Each number is 128 + 32 x the weight over the matrix's rms, rounded and kept within 0 to 255. Layers, rows and columns count from 0.

# layer 4 MLP gate, 512x192, rms 0.233, rows 283-293, columns 96-191
[[158 150 146 141 113 154  75 152 143 153  94 124 105  28 137 150 191 156 136 163 179 181 176 117 109 150 136 113 104 101 139 132  98 141 139 180  84  78 121 165 149 130 138 157 134 157 123 154 114 187 102 167 114  88 132 134 127 138 118 105 154  94 147 136 115 121 134 128 151 113  62 121 103 112 122 125 118 152  95 123 102 138 119 142  84 125 137 123 111 188 181  47 159 150 185 162]
 [137 144 142  80 102  70 114  68 109 115 127  92  84 147 178 112 174  82 158 102 151 133 123  81 175 130 175 129 162 209  78 123  97 107 167 112 154  93 191 140 124 111 133  99  82  87 147 107 143  64 107 123 134 126 111 160 140 116 111 136 153 137 199 122 172  62 135 119 153 160 112 124  89 193 103 132 111 174 117  96  89 194 151 110 146 112  95 121 183 156 172 140 142 174  78 115]
 [111 123 123 174 131 172 160 136 144  81 116 147 164 110 117 136  86 143 117 113 119 107 108 142  90 151 167  98 147  82 135 131 152 141 106 117 131 172  94 143 129 100 145 140 175 168  79 173 182  92  91 138 101 143 146 123 131 115 140 134 117  82 109 155 141 122 100 153 128  80 113 120 134  90 153 114 154 118 111 173  73 155  66 159 147 128  70  97 106 171 142 135 114  76 102 143]
 [ 92 101 128 168 148 159 162 126 142 132 148 178 106 100 116 130  97 136 121 148  76 182 110 116 139 158 191 108  96 164 120 168 148 158 101 104 139  87 143 165 121  61 177  77 179 127 190 152 174 121  78  68 157 135 182  80 197 103 125 134 151  72 129 117 162 109  68 125 145 148 142 155 149 101 148 121  87  84 119  67 157 127 150 165 144 173  87 166 153 112 103 150 117 118 122 183]
 [ 99 164  90 142 107 123 111 101 158 147 180  94 107 133 141 112  63 138  78 173 111  99 158 143 123 100 189 111  85 133 128 161 103 138 143 165  98 101 164  61 156 150 141 192  76 149 152 127 147 115 123 144  87 119 128  95 110 111  80  60 161 110 139 119 141 137 137 108  85  92 173 139 104 146 126 120 139 160 113  97 168 149 119 123 140  92 116 134 130 115  56 112 130  18  82  57]
 [152 160 113 134  90 129 139 135  63 175 144 111 157  87 113 115  93  80 148 103 115 160 106 114 156 155 144 124 167 116 139 152 113 106 135 134 117 150 125 150 141 126 157 158 111 112  88 163 107  82 126 115 100 178 200 203 139 185  87 140 142 150 130 131  94 121 126 118  67 161 138 158 136 188 129  92  84 133 135  55 121 137 144  63 130 151 173 201  62 127 118 178 119 149 138 113]
 [107  71  95 169 162  88 183 164 115  96 108 175 137 129 139 130 149  68 140 138 115 133 114 104  90 193 138 119 141 145 112 184  51 127 187 130  71 136 144 138  73 169 161 167 133 142 137 126 154 153 123 172 153 110 122 104 112 145 113 152 114 143 132 154 130 171 100 136 176 141 128 126 179 126 164 103 159  97 176 128  91 101 139 134 138 182 121  77 138 127 120 139 144 135 117 126]
 [157 127  85 122  85 157 120 134 226 130 127 130 139  98 124 141 180  59 136  89 159 176 112 121 158 113 142 124 137 147 119 145 120 112 156  97 131  77 133  53 136 177 147 117 106 125 114 101  78 133 137 147 131  88  76 137 107 110 131 101  94  98 119 117 120  61 174  99  73 125  87  97 165  95 136 120 149 150 154 117 116 154  90 142 112 114 103 108 129 127  69  85 143 177 156 136]
 [110 117 163  77 163 128 106 156  99  85 114  76 126 193 202 100 109 144 149  88 163  86 123 138 130  97  86 184 161 144 112 111 138 109  53  54 158 132 125 112 144 146 128 145 143  73 134 111 171  96  95 148 158  86  85  82 132 134 116 115 119 153 132 105 190 147 153 155 104 138 104  85 143 113  90  94 108 105 118  71  99 197 125 158 143 171  93  68 178 102  83 150 164 183 167 129]
 [ 91 103  94 161 153 193 119 159 114 130 135 139 101  94 120  97 122 168 165  90 110 209 125 141 158 166 103 136 177 112  92 146 107 152 160  91 153 106 117 153 123 169  94 109 147 100 117 118  75  79 155 160 124 149 178 149 124  79 168 139 140 102  93 135 126  74 114 149 163 129 163 128 113 206  99  27  94 101 120 144 122 173  84  98 154  73 127 113 114 117 144 107  68 177 112 173]
 [128 101 185 139 222 143 177 145  52 146 123  83 130 125 168 191 154 178 143 116 151 141 140  89 136 133  94 178 112 144 129 150  75  69 105 117 108  75 119 117 150 124 127  84  50  80 107 119  95 197 146 152 101 139  44 159 125 136 100 145 147 148 192 104  96 149  89  89 110 113  82 121 115  92 153 153 119 120 127 127 106  95 187 131 163 151 133  95 107 198  97  81 124 140 199  80]]
# layer 4 MLP up, 512x192, rms 0.239, rows 283-293, columns 96-191
[[132  80 129 104 116  99 115 129 108 106 154  98 100 107 127  95 168 153 122  48 129 122  94 150 124  96 173 115 131 158 117  81 146 111 168 121 102 113 131 105 135 100  66 166 186 145  88  99 132  86 147 154  81 165 134 155 129 110  81 147 133 115 113 102  79 158 116 146 172 177 179 158 168  92 114 133 154 154 171 118 128 118 171 138 128 128 109 171 130 158 198 136 129 177  87 156]
 [160 127 121 104 122 114 110 144  98 125 145 137  90 126  99 106 123 102 137 138 144 108 128 153 168 146 146 146 168 162 179 151  53 129  95  89 136 170 229  95 142  52 105 222 152 151 167  61 179 136 183 132 107 134 116 129 169 175 153 153 133 149 114 121 125 156 160 149 159  76 181 126 120 104 133 135 107  94  97  98 143 120  74 132 109  85 122 163 170 156 120 125 138  67 159 142]
 [ 73 104 176  63 119 140 140 148 133 163 128 118 131 182 182 106  27  84 131 175 133 111 132 149  84 132 125 101  99 117 104 160 165 105 141 124 158 188 114 147 173 129  54 140  80 125 154 159 158 103 146 120 136 108  90 123 140 101 129 130 163 103 128  92 118 121 154  71 144 134 138 114 175 177 148 132 164 152 143 137 175 112 119 159  87 135 117 130 115  98 139 143 149 147 126  82]
 [118  52 121  65 165 112 167 142  86 138 161 142 108 124 140 127  55 138 160 148 121 110 165 115  97  57 143 102 127 129  89 101 138 103 109 127 174 125 142  85 149 151 128 167 123 180 104 147  84 128 144 172 163 138 174 165 151 108 109 178  96  99  88 139  87 104  64 193 184  91 127  68  74 144 184  87 136 128 138 170 129 141 134 124 129 141 137 116 110 164 133 103 106 124 119 120]
 [172 105 118 114 166 141 172 105 160 139 170 130 134  73 123 148 126 111 122 214 130 108 126 139  67 106 107 181 100 109 126 129  96 150 156 112 142 156 130 183 142 109 156 159 100 128  87 148 149 138 139 163 101 128 209  98 168 102  62 140  89 179 172 145 146 156 104  94 159 142 125 114  71 136 163 101 111 110 120 147 102 176 175 149  87 170 117 150 152 110 140 120  84 117 120  59]
 [115 151 179 179 100  98 150 119 144 130  72 138 212 162 127 113 126  59 116 137 110  97 162 127 152 126 165 168  93 117 155 165 133  89 117 137 118 123  94 146  88 146 177 128 102 146 119 149 114  94 143 135 161 117 100 176  87 176 145  95 135  89 134 137 153 116 193 121 147  47 123  53 133 137 179 144 116 103  90 156 128 124  79 112 138 148  97 120 159 108 150  96  58 133 194 102]
 [163  98 128 130 171 171 113 133  99 119 119 162  45 159  75 102 127  73 118 111 140 101 111 115 148  98 118 114 104 117 134 157 100 133 106 227 139 132  57 119 108 123 128 131 110 127 207  97 169 118  98 180 126 157 151 123 128 143 114  66  99 116  99 147 146 172 121 142 142  98 104 168 158 114 131 120  87 128 166 139 137 137 118  91  78 114 177  96 156 167 145  79 149 159  95 139]
 [106 104 123 120  77 132 124 144  89 150 122  92 123 119 120 126 107 120  96 108 106 144 107 124 104 133 208  96 127 173 142 122 142 158 179 134 150 152 214 159 166 123 156 162 135  92 159 135 128 123 155 114 170 106  95 137 119 138  98 146 135 164 147 140 110 127 153 161 206 123 119 124 120 120  81 137 149 183 148 111 115 119 116 179  79 123 114 117 117 155  56  80 140 154 100  97]
 [103 118 101 146 110  93 121 167 172  90  75  77 125 156 167 135 155 139 140 118 132  80  86  99 128 130 141  70 179 132 175  64 196  95 154 137 110 122 146 172 143 180 103 133 139 162  98 129 141 184 159 116 143 170  95 126 109 131 133 125 131 104 105  54 157 175 143 122 120 135 147 150  87  74 124 131 153  86 131 111  78 159 110 140 146 139  93 121 108  69 159 161 107 101 116 141]
 [174  98  64 101 121 147 160 137 151 131 123 141 143 110 140 102 111  88  94 109  79 103 164 118 115 113 101  91 139 109 125 206 203 160 152 128 131 153 125 133 149 198 177 146  90 117 105 151 104 106 129 166 132  46 166  84  95 138 132  79 124 156 116 147  99 135 145 115  96 162 116 115 151 117 163 148 159 174 112  90  89 152 124 123 134 132 128 141 142  50 112 134 101 196 155 107]
 [139 148 172 115 125 147 108 127 148 114  80 168 112  79 166 123 108 105 151 102 100 146 155 121  98 153 133 138 126 102 163 101 118 143 126 155  90 142 117 145  86 187  78 123 151  81 104 142 113 160  75 133 119 104 106 122 112 124 111 152 112 143 114 145 141 152 137 104 194 163 139 147  78  96 133 125 156 127 156 169 106 120  89 179 110  98 205 182 147 201 185 100 105 132 170 104]]
# layer 4 MLP down (transposed), 512x192, rms 0.143, rows 283-293, columns 96-191
[[140 147 112  62 142 113  94  90  45 136  94 124 151 140  69  55 139 153 117 127 130 129 115 203 139 125 102 140 146 162 135 155 167  50 119 118 137 115 138 128 135 121 130 137 151 118  97  89 150  89  71 123 123 183 189 131 117  72 155 110 122 163 204 100  74  77 152 162 138 121  94 163 132  91 129 137 157 169 135  98 153 121 138 185 156 117 147  98  85 161 129 111 158 210 143 145]
 [100 133 128 136 107  82 173 112 105 143 114 108 131 129 117  85 118 129 104 119 109  94 138 143 156 111 150 135 161 101 108 128  91 138 168  95 134 120 193 120  98 139 159 105  84 128 137 128 169  72 150  89 100 108  81 159 119 167 128 141 137 183 183 137 172 106 134 125 170 112 186 114 132 127 125 112  99 173 122  89 138  79 148  64 137 146 126  71 153 191 117 172 140 118 126 153]
 [158 134 149 159 144 159 173 142 106 152  97 138 132  93 131 114 112 161 139  91 148 137 206  86 113  47 182 125  49 145 120 142 108 144 106 137 127  74 191 135 110 169 109 167 145 165 106 110  98 112 229 148 140 118  54  95  52 115 110 129 105 140 115 145  98 123 125  98 128 135 124  91 102 137 171 130 153 125 174 146 116 136 116 126 120 130 100 158 172 137  61 121 184 138 128  99]
 [100 100 132 108 155 128 148 146 163 134 102 148 146 145  78 153 255 127  77 143 162  70 175 127  99 149  94 147 104 150 210 127 103 169 154 135 137 161 111 168 167 117 157 128 125 122 134 119 144 130  86 115  80 135  82 105 121 163 162  63 159 110 139 179 137  93  62 172 127  91 124  68 144 116 170 113  97 110 141 133 155  49 124  78 173 119 139  98 133 116 128  89 129 160  48 109]
 [203 135 114 146 155 131 108 132 146 115 172 171 131 152 120 128 100  91 102 140 126 145 164 126 170 150 127 149 143  91 167 104  65 123 133 104 131 167 127 175 112 155 143 133  48 145 178 139 156 134 120 140 104 188 146  60 119 147 121 134 135 151  95 125 160 163 108 105  50 124  73 118 115 118 158 171 144 106  33 176 127 115 109 114 146 152  79 128 138 119 108 107 133 163 140  61]
 [190  85 185 109 178 186 136 132 110 202 205 101 129 167 121 173 139 136 188 155 138 125 112 175  59  91 171 177 127 100 109 148 130  93  80  57  91 152 155 116  62 203 146 128 141 175 123  97 143 115  84 153  85 119 116 151 133  77 139 139  96  98  89  92 147  65 183 201 141 107 115 106 103 142  80  85 125 142 178 163  90 135 121 132  96 126  75 148 129 120 126 166  96 120 114 148]
 [132 132 165 106 118 113  92 125 165 144  75 117 128 218 119 131  97 115  86 156 138 138  97 134 149 154 165 126 161  98 125 138 100  73 147  97 135 151 105 140  74 179  94 116 140 162 186 107 159 153 120 169 127 181 137 105 171  96 102 134 139 140 119 115 194 131 126 156 103 155 105 121 124 130 150 106 157  85 184  95 143 125 163 144 169  72 129 107 112 117  87 156 106  95 101 140]
 [115 161 135 154 126 115 195 112 159 138 136 132 159 143 164  99 108 174 120 123 147 148 105 114  98  97 189 120  98 106 111 109 100 112 106 136 120 139 157 175 107  68 124 176 134 136 182 120 137 133 134 139 145 149 163 108 157 122 121 153 138  98 163 144 109 148  98 138 162 163 149 143  86 129 132  72 178 151 162 101 131 104 140 148 111 133 139 129  93 133 200  90 141 194  99 129]
 [162 154 139  84 152 150 137 163 134 124 116  90 152 133  89 141 132 159 132 138  97 107 120 134  68 110 147 147  98 143 167 129  98 168 117 176 104 167 119 172 138 132 145 131 135 134  75  66  66 139 153 118  98 131  99 131 162 148 140 111 137  71 131 142 120  96  97 151 154 102 102 118 115 148 125 145 124 116 168 114 112 160 150 108 128 152 110 126 141 120 147 133 134 134 144 106]
 [167 125 105 111 148  89 143 112  56 122 175 141 163 157 126 138 111 104 115 144 106  81 114 141 135  89 182 142  92 110 132  95 139 160 120 107 148 185 185 138 173  91 136 141 105 136 140  88 151 160 101 120  88 151 180 157 137 160 159 108 139 104  90 193  57 138 121  69 165  97 115 155 188 137 100 137 157 130  64 162 180 118 148  75 117 162 114 190 127 140 140 161 185 127  91 200]
 [135 147 135 136 139 114 203 102  98 103 162 129  68 115 119 104 184 104  85 110 128 138  88 104  79 160 128 149 133  79 190  99 171 173 205 104 129  91 108 153 125 135 135 176  91  87 126  69 141  75 168 124 149 105  63 122  93 151 151 147 136  99 162 172 132  93 105 137 133  76 158 115  81 190 113 183 155  34  82 153 113 140 130  78  97 150 112 166 188 160  91 130 121 141 124 148]]